Weights of a small transformer language model: 4 heads of 32 (2 for keys and values).
Each number is 200 + 20 x the weight over its row's rms, rounded and kept within 0 to 999. Layers, rows and columns count from 0. The size before them is the row's rms in percent of the matrix's.

# up: layer 2 MLP up, 320x128, rms 0.146, rows 215-231, columns 0-63
# down: layer 2 MLP down (transposed), 320x128, rms 0.169, rows 215-230, columns 0-63
# gate: layer 2 MLP gate, 320x128, rms 0.148, rows 216-231, columns 0-63
up215,106,179,183,219,199,212,202,185,208,226,186,169,219,205,173,242,237,202,156,184,199,215,176,186,182,211,193,190,214,202,192,212,202,183,178,197,230,186,234,140,230,197,219,196,186,211,202,212,226,212,190,172,190,185,202,218,216,186,192,215,201,207,177,211,202
down215,101,197,212,198,170,184,182,221,191,176,235,195,213,188,177,202,177,204,234,171,194,194,186,197,127,198,200,205,252,186,203,197,206,210,181,212,175,236,190,185,183,200,201,188,215,218,173,200,207,210,187,224,192,194,210,209,195,200,218,202,238,192,197,206,196
gate216,119,177,199,176,237,214,157,202,227,167,209,177,216,212,235,198,187,208,185,222,189,193,189,193,183,237,211,195,175,187,180,171,188,188,251,206,243,215,237,202,184,201,202,182,174,184,207,207,207,195,222,178,172,180,203,184,219,202,179,199,194,220,194,217,217
up216,108,192,186,216,223,170,218,196,202,191,156,189,179,198,204,182,184,183,202,192,191,215,211,162,225,211,210,229,192,196,207,229,196,218,209,199,192,197,185,175,229,204,219,223,193,190,190,185,185,173,212,228,231,225,191,205,168,149,200,220,186,215,232,173,156
down216,105,233,222,180,200,182,230,213,205,207,201,194,217,209,190,192,193,201,188,184,217,200,196,174,210,230,189,180,197,196,249,213,208,205,184,184,220,221,211,197,201,198,189,180,178,167,195,194,224,207,206,177,173,239,226,210,176,153,191,196,246,193,195,170,228
gate217,098,218,226,178,199,233,198,170,177,225,211,214,187,205,205,205,197,215,190,166,172,172,227,192,194,192,203,205,217,228,177,191,212,181,212,192,205,198,176,172,192,206,171,191,204,186,220,191,170,166,179,201,196,172,197,214,199,167,213,200,206,181,242,175,231
up217,111,177,224,217,226,175,175,190,198,220,202,184,199,162,209,212,205,184,188,207,219,190,245,196,150,173,182,206,185,211,189,188,163,211,203,201,201,229,216,179,213,200,206,207,195,193,176,199,158,176,234,175,187,203,167,218,214,189,174,228,156,195,215,171,189
down217,108,221,213,186,199,230,209,227,189,231,181,212,213,213,190,222,226,214,216,226,176,193,185,189,164,214,189,202,155,207,182,231,211,184,207,165,231,172,215,193,202,193,192,224,184,184,197,179,257,196,217,169,207,199,163,198,222,164,226,210,249,196,225,203,210
gate218,106,202,182,193,208,229,230,180,223,198,222,212,211,191,216,234,187,162,179,161,212,201,197,182,214,194,226,208,218,204,230,182,201,184,218,232,201,190,192,176,168,170,200,214,203,235,190,181,191,214,195,176,213,217,220,175,235,248,206,209,196,196,227,182,173
up218,101,191,237,227,183,188,212,179,218,188,180,211,217,219,211,210,182,180,187,221,207,213,204,241,195,212,205,210,231,185,222,213,214,164,215,200,225,208,242,217,194,241,215,211,212,225,219,220,156,160,196,202,250,216,201,221,200,205,200,181,200,195,222,203,188
down218,101,197,221,197,194,216,208,193,180,212,191,183,210,195,232,221,210,207,188,248,242,184,204,187,186,219,190,181,209,184,214,208,189,226,205,188,159,208,231,170,190,179,175,185,197,195,218,209,185,177,191,179,178,177,196,219,206,169,180,207,206,207,209,170,214
gate219,082,222,216,196,234,204,197,209,201,218,168,201,197,182,193,201,219,183,191,187,208,258,212,186,212,218,214,206,191,212,203,214,204,238,205,191,186,213,204,186,193,185,190,216,229,209,213,197,210,198,189,199,174,200,184,200,181,220,206,185,176,188,179,215,170
up219,094,232,144,212,203,212,207,219,191,209,228,214,186,181,209,198,215,188,173,190,217,220,173,207,237,225,205,209,196,213,191,212,189,215,206,199,201,176,213,204,254,174,177,187,170,202,213,202,209,198,162,209,217,191,191,207,208,233,234,214,202,177,183,198,207
down219,089,190,212,218,226,160,187,200,174,172,188,206,215,230,176,235,246,186,192,201,195,196,192,188,166,185,204,243,186,182,195,209,172,213,190,167,192,200,216,223,214,228,205,215,204,190,171,185,197,227,224,217,176,154,166,211,209,226,234,199,199,192,205,217,168
gate220,128,213,197,204,225,169,169,214,198,221,203,202,216,227,176,183,174,211,228,232,176,179,230,225,207,210,195,191,189,183,182,187,212,196,217,185,203,196,199,196,213,213,178,203,195,199,217,178,202,203,206,195,239,154,215,168,223,199,218,181,180,195,212,191,206
up220,110,165,174,201,158,201,224,208,202,191,217,206,207,197,204,228,176,223,187,217,206,216,179,212,208,229,214,245,213,201,209,190,236,185,157,184,194,191,228,202,178,249,179,213,222,228,174,186,206,248,203,209,183,195,198,225,153,224,206,203,194,198,187,197,215
down220,110,194,208,206,177,201,219,210,188,232,204,168,180,192,164,213,171,203,174,195,199,210,183,219,197,153,186,144,219,158,211,157,210,187,203,173,167,214,214,187,191,194,195,224,218,209,189,234,181,161,175,229,216,195,203,183,217,179,218,181,177,179,227,189,207
gate221,087,195,191,195,211,241,200,214,192,206,210,193,222,209,213,153,217,216,197,171,176,171,219,162,179,213,198,215,214,221,219,168,163,183,199,179,162,175,203,199,242,199,237,220,203,175,175,203,232,215,194,237,237,186,180,223,196,180,224,174,198,215,181,173,207
up221,088,165,188,238,203,196,210,183,168,170,217,215,151,213,181,236,172,206,213,196,202,153,196,207,187,214,192,193,182,202,224,229,178,180,235,194,227,224,210,193,186,196,183,213,205,234,206,202,183,172,190,194,200,202,232,155,204,245,219,198,199,202,199,209,173
down221,090,189,178,222,201,154,207,185,226,188,211,201,166,198,199,218,208,229,172,202,226,187,194,219,194,167,197,230,202,233,210,210,178,174,188,211,213,215,200,177,209,192,174,169,237,205,211,205,194,192,176,224,223,190,214,169,177,191,174,207,178,194,196,201,171
gate222,110,213,201,223,171,230,195,202,216,204,184,195,208,191,199,195,212,199,184,254,174,176,190,223,218,225,210,184,191,203,195,192,226,194,213,216,220,237,232,205,230,168,207,197,198,218,202,207,218,201,173,184,199,222,205,192,202,142,212,215,200,159,173,154,179
up222,100,186,223,195,205,219,207,197,227,179,199,202,192,219,180,198,173,172,178,198,176,226,229,237,182,175,176,204,207,215,184,179,173,193,200,165,217,161,174,213,187,196,221,193,202,189,208,198,221,198,211,235,202,193,187,219,198,185,193,170,181,186,215,226,185
down222,098,225,191,199,199,191,200,191,179,178,192,198,191,199,235,197,203,181,183,207,207,183,210,181,228,175,209,202,200,229,225,223,213,203,144,215,220,178,213,225,191,208,190,249,218,188,221,203,210,203,193,163,213,223,175,173,222,164,161,215,213,214,203,190,184
gate223,102,236,205,198,213,188,173,206,201,183,187,219,200,192,199,168,165,189,201,215,223,191,167,196,226,182,211,202,185,199,171,200,195,188,207,218,193,214,202,179,151,191,193,205,221,188,249,220,223,189,185,172,185,209,179,197,185,194,202,220,194,223,208,185,205
up223,099,162,157,181,217,198,217,224,231,207,204,195,170,180,202,226,233,198,175,190,201,179,213,181,194,195,206,211,178,219,224,181,204,190,194,228,206,186,186,215,226,186,159,184,186,181,185,218,169,163,199,167,227,226,212,189,192,177,239,193,223,213,196,227,226
down223,100,201,190,187,214,202,228,204,191,191,176,208,202,241,184,215,234,217,186,211,194,209,188,170,235,153,207,235,214,184,204,183,201,190,227,231,205,183,196,183,187,202,193,201,189,199,210,183,207,184,215,235,252,196,187,235,179,194,186,228,204,202,208,201,206
gate224,113,170,205,212,193,152,189,200,199,202,218,196,231,160,199,228,193,190,196,205,213,185,187,188,193,224,182,179,184,187,199,180,163,166,202,182,199,230,220,226,180,191,210,179,178,191,218,193,196,205,249,213,175,181,206,173,209,185,210,208,217,192,183,228,200
up224,106,216,220,169,222,214,239,179,205,219,201,172,204,215,222,198,213,206,228,232,171,213,219,201,184,217,205,262,227,195,197,193,234,189,185,174,188,203,184,194,184,186,199,208,197,210,192,179,177,213,183,213,202,204,227,167,209,184,178,190,174,227,197,176,184
down224,109,210,195,226,237,232,153,194,181,222,211,209,193,198,226,222,174,203,197,196,181,171,212,210,216,199,201,195,215,224,198,176,223,189,219,214,176,214,222,207,223,237,192,195,220,195,174,209,202,188,195,214,208,216,217,203,168,150,179,218,180,193,210,224,159
gate225,095,200,184,195,198,184,207,229,209,172,213,216,190,235,209,202,184,166,219,185,211,185,222,167,193,208,209,198,186,200,189,179,184,172,196,213,204,217,213,195,218,215,177,218,165,141,199,181,204,212,226,201,192,191,226,249,161,205,173,233,223,178,157,205,202
up225,099,209,164,233,190,192,222,222,190,213,197,221,208,214,220,206,201,191,185,211,220,183,231,203,231,204,191,188,201,186,175,215,213,225,241,205,197,199,216,195,213,210,190,193,179,209,210,148,166,194,232,221,208,204,223,158,213,189,177,205,214,221,203,180,204
down225,098,210,188,208,251,183,225,194,186,203,151,198,206,190,184,159,186,233,245,203,209,162,190,221,238,180,219,222,206,201,189,230,191,207,225,180,198,215,180,197,194,208,195,176,182,206,166,203,214,198,221,217,194,214,176,213,207,191,213,178,200,230,224,175,191
gate226,076,208,215,188,205,207,222,190,205,229,187,197,236,176,195,177,215,197,231,198,195,236,219,221,217,184,176,169,214,247,200,194,203,187,246,191,219,232,192,223,210,189,183,239,221,217,214,198,206,230,187,195,210,189,202,194,185,194,185,176,178,166,195,226,216
up226,089,193,214,232,204,190,211,186,191,191,242,235,192,220,193,224,209,212,200,204,200,245,203,229,173,211,186,209,203,210,224,235,186,192,193,190,186,194,204,196,211,223,233,182,213,194,163,188,200,196,238,193,174,195,203,182,223,193,190,183,207,191,230,176,194
down226,087,181,162,205,215,143,229,210,202,200,195,180,147,203,190,208,189,241,166,195,221,217,180,155,183,210,217,218,195,191,221,191,208,168,226,232,187,184,202,161,222,158,195,187,191,187,220,187,177,178,196,194,210,198,233,212,198,193,195,214,214,244,209,193,236
gate227,095,188,235,193,213,206,197,196,191,209,200,193,196,184,175,163,230,183,157,185,196,202,230,231,232,213,197,192,214,229,201,221,188,177,186,194,196,210,205,231,191,214,244,179,211,192,192,187,195,205,204,190,155,202,194,187,216,207,161,196,219,147,184,222,204
up227,103,210,210,192,215,210,200,211,195,200,188,208,202,199,233,216,200,205,183,207,213,176,195,205,263,169,248,199,202,181,201,216,194,188,184,226,180,202,233,231,227,225,226,165,199,230,204,202,226,181,172,238,159,198,203,219,196,202,192,221,193,207,179,218,207
down227,095,186,207,196,205,227,144,191,216,209,211,192,174,173,202,187,213,177,232,211,218,156,217,197,102,210,178,217,188,209,189,203,206,199,195,199,183,200,186,176,191,214,163,239,214,197,183,212,189,200,206,222,203,168,166,208,200,195,187,212,223,222,205,196,206
gate228,095,206,203,240,177,230,242,177,181,189,176,213,219,193,245,228,186,227,192,205,244,216,231,168,191,215,202,171,197,183,236,169,212,221,175,197,209,242,220,197,201,227,161,200,239,206,209,211,197,170,207,224,201,198,218,202,228,203,187,187,209,188,195,193,231
up228,102,237,155,195,202,217,182,196,195,245,192,247,213,194,247,235,249,210,189,196,180,198,194,209,201,226,184,189,204,193,216,219,214,184,195,188,198,194,200,185,188,188,182,196,206,209,183,173,195,215,223,217,154,239,203,207,197,193,209,199,196,203,192,187,186
down228,101,173,211,221,204,192,168,152,167,181,200,204,204,211,166,163,204,186,223,216,195,219,196,224,167,190,214,189,170,201,171,182,160,175,228,201,177,196,196,236,200,196,223,226,190,222,186,196,199,195,213,154,209,202,201,198,188,158,232,190,181,205,202,206,149
gate229,117,179,184,181,225,205,221,200,179,223,198,196,205,201,213,208,173,199,242,214,196,180,210,218,208,176,198,215,218,229,166,181,196,211,188,200,198,210,186,232,167,170,203,223,227,177,192,186,162,177,203,178,178,196,196,192,173,195,236,226,200,139,195,211,227
up229,099,189,207,181,215,215,186,205,224,171,203,185,208,179,203,196,176,168,215,210,223,175,200,193,190,219,219,221,164,181,215,201,207,156,202,234,224,221,227,208,195,198,199,204,197,192,167,191,222,201,219,177,190,235,197,178,212,175,202,184,220,214,218,182,215
down229,106,199,197,206,207,202,158,169,231,186,211,203,191,210,213,191,221,247,194,169,217,166,192,181,228,217,197,200,192,187,196,194,211,186,192,208,210,245,176,189,180,180,195,208,216,193,144,180,217,206,210,175,202,195,196,226,205,234,228,180,232,210,186,218,210
gate230,098,167,198,210,170,200,220,164,200,196,240,215,214,171,191,219,177,221,197,218,198,175,215,160,202,226,207,202,179,206,203,176,176,226,198,223,206,213,197,196,221,216,180,179,224,212,215,181,208,179,226,178,202,170,217,215,160,203,199,184,199,178,173,184,204
up230,099,182,231,222,236,159,167,214,200,189,203,195,187,202,189,191,171,194,185,223,217,214,218,188,209,169,168,202,188,217,195,216,231,181,188,209,204,204,214,212,167,194,192,232,180,234,191,199,184,192,217,203,179,179,226,226,181,213,178,192,214,215,238,197,220
down230,099,202,194,246,181,207,213,209,184,193,222,185,180,200,221,211,177,216,199,205,235,187,213,200,186,179,201,180,221,198,211,195,212,197,185,186,204,180,182,231,195,191,166,220,196,175,184,184,159,196,160,154,204,192,182,195,225,219,197,209,214,206,185,225,193
gate231,107,178,183,218,195,156,235,200,207,171,235,186,204,165,229,213,216,176,180,189,210,196,224,200,202,202,210,227,179,207,199,168,218,185,191,148,224,193,202,186,172,209,235,181,196,180,199,196,189,170,221,179,216,196,210,215,186,202,202,187,170,210,206,212,257
up231,100,191,232,191,206,231,180,184,214,236,198,238,220,217,210,221,171,189,214,202,159,167,191,211,184,218,190,241,207,225,190,225,193,208,204,205,199,204,187,211,215,204,193,185,160,194,166,174,193,199,223,198,226,176,214,210,227,202,223,245,177,198,172,213,174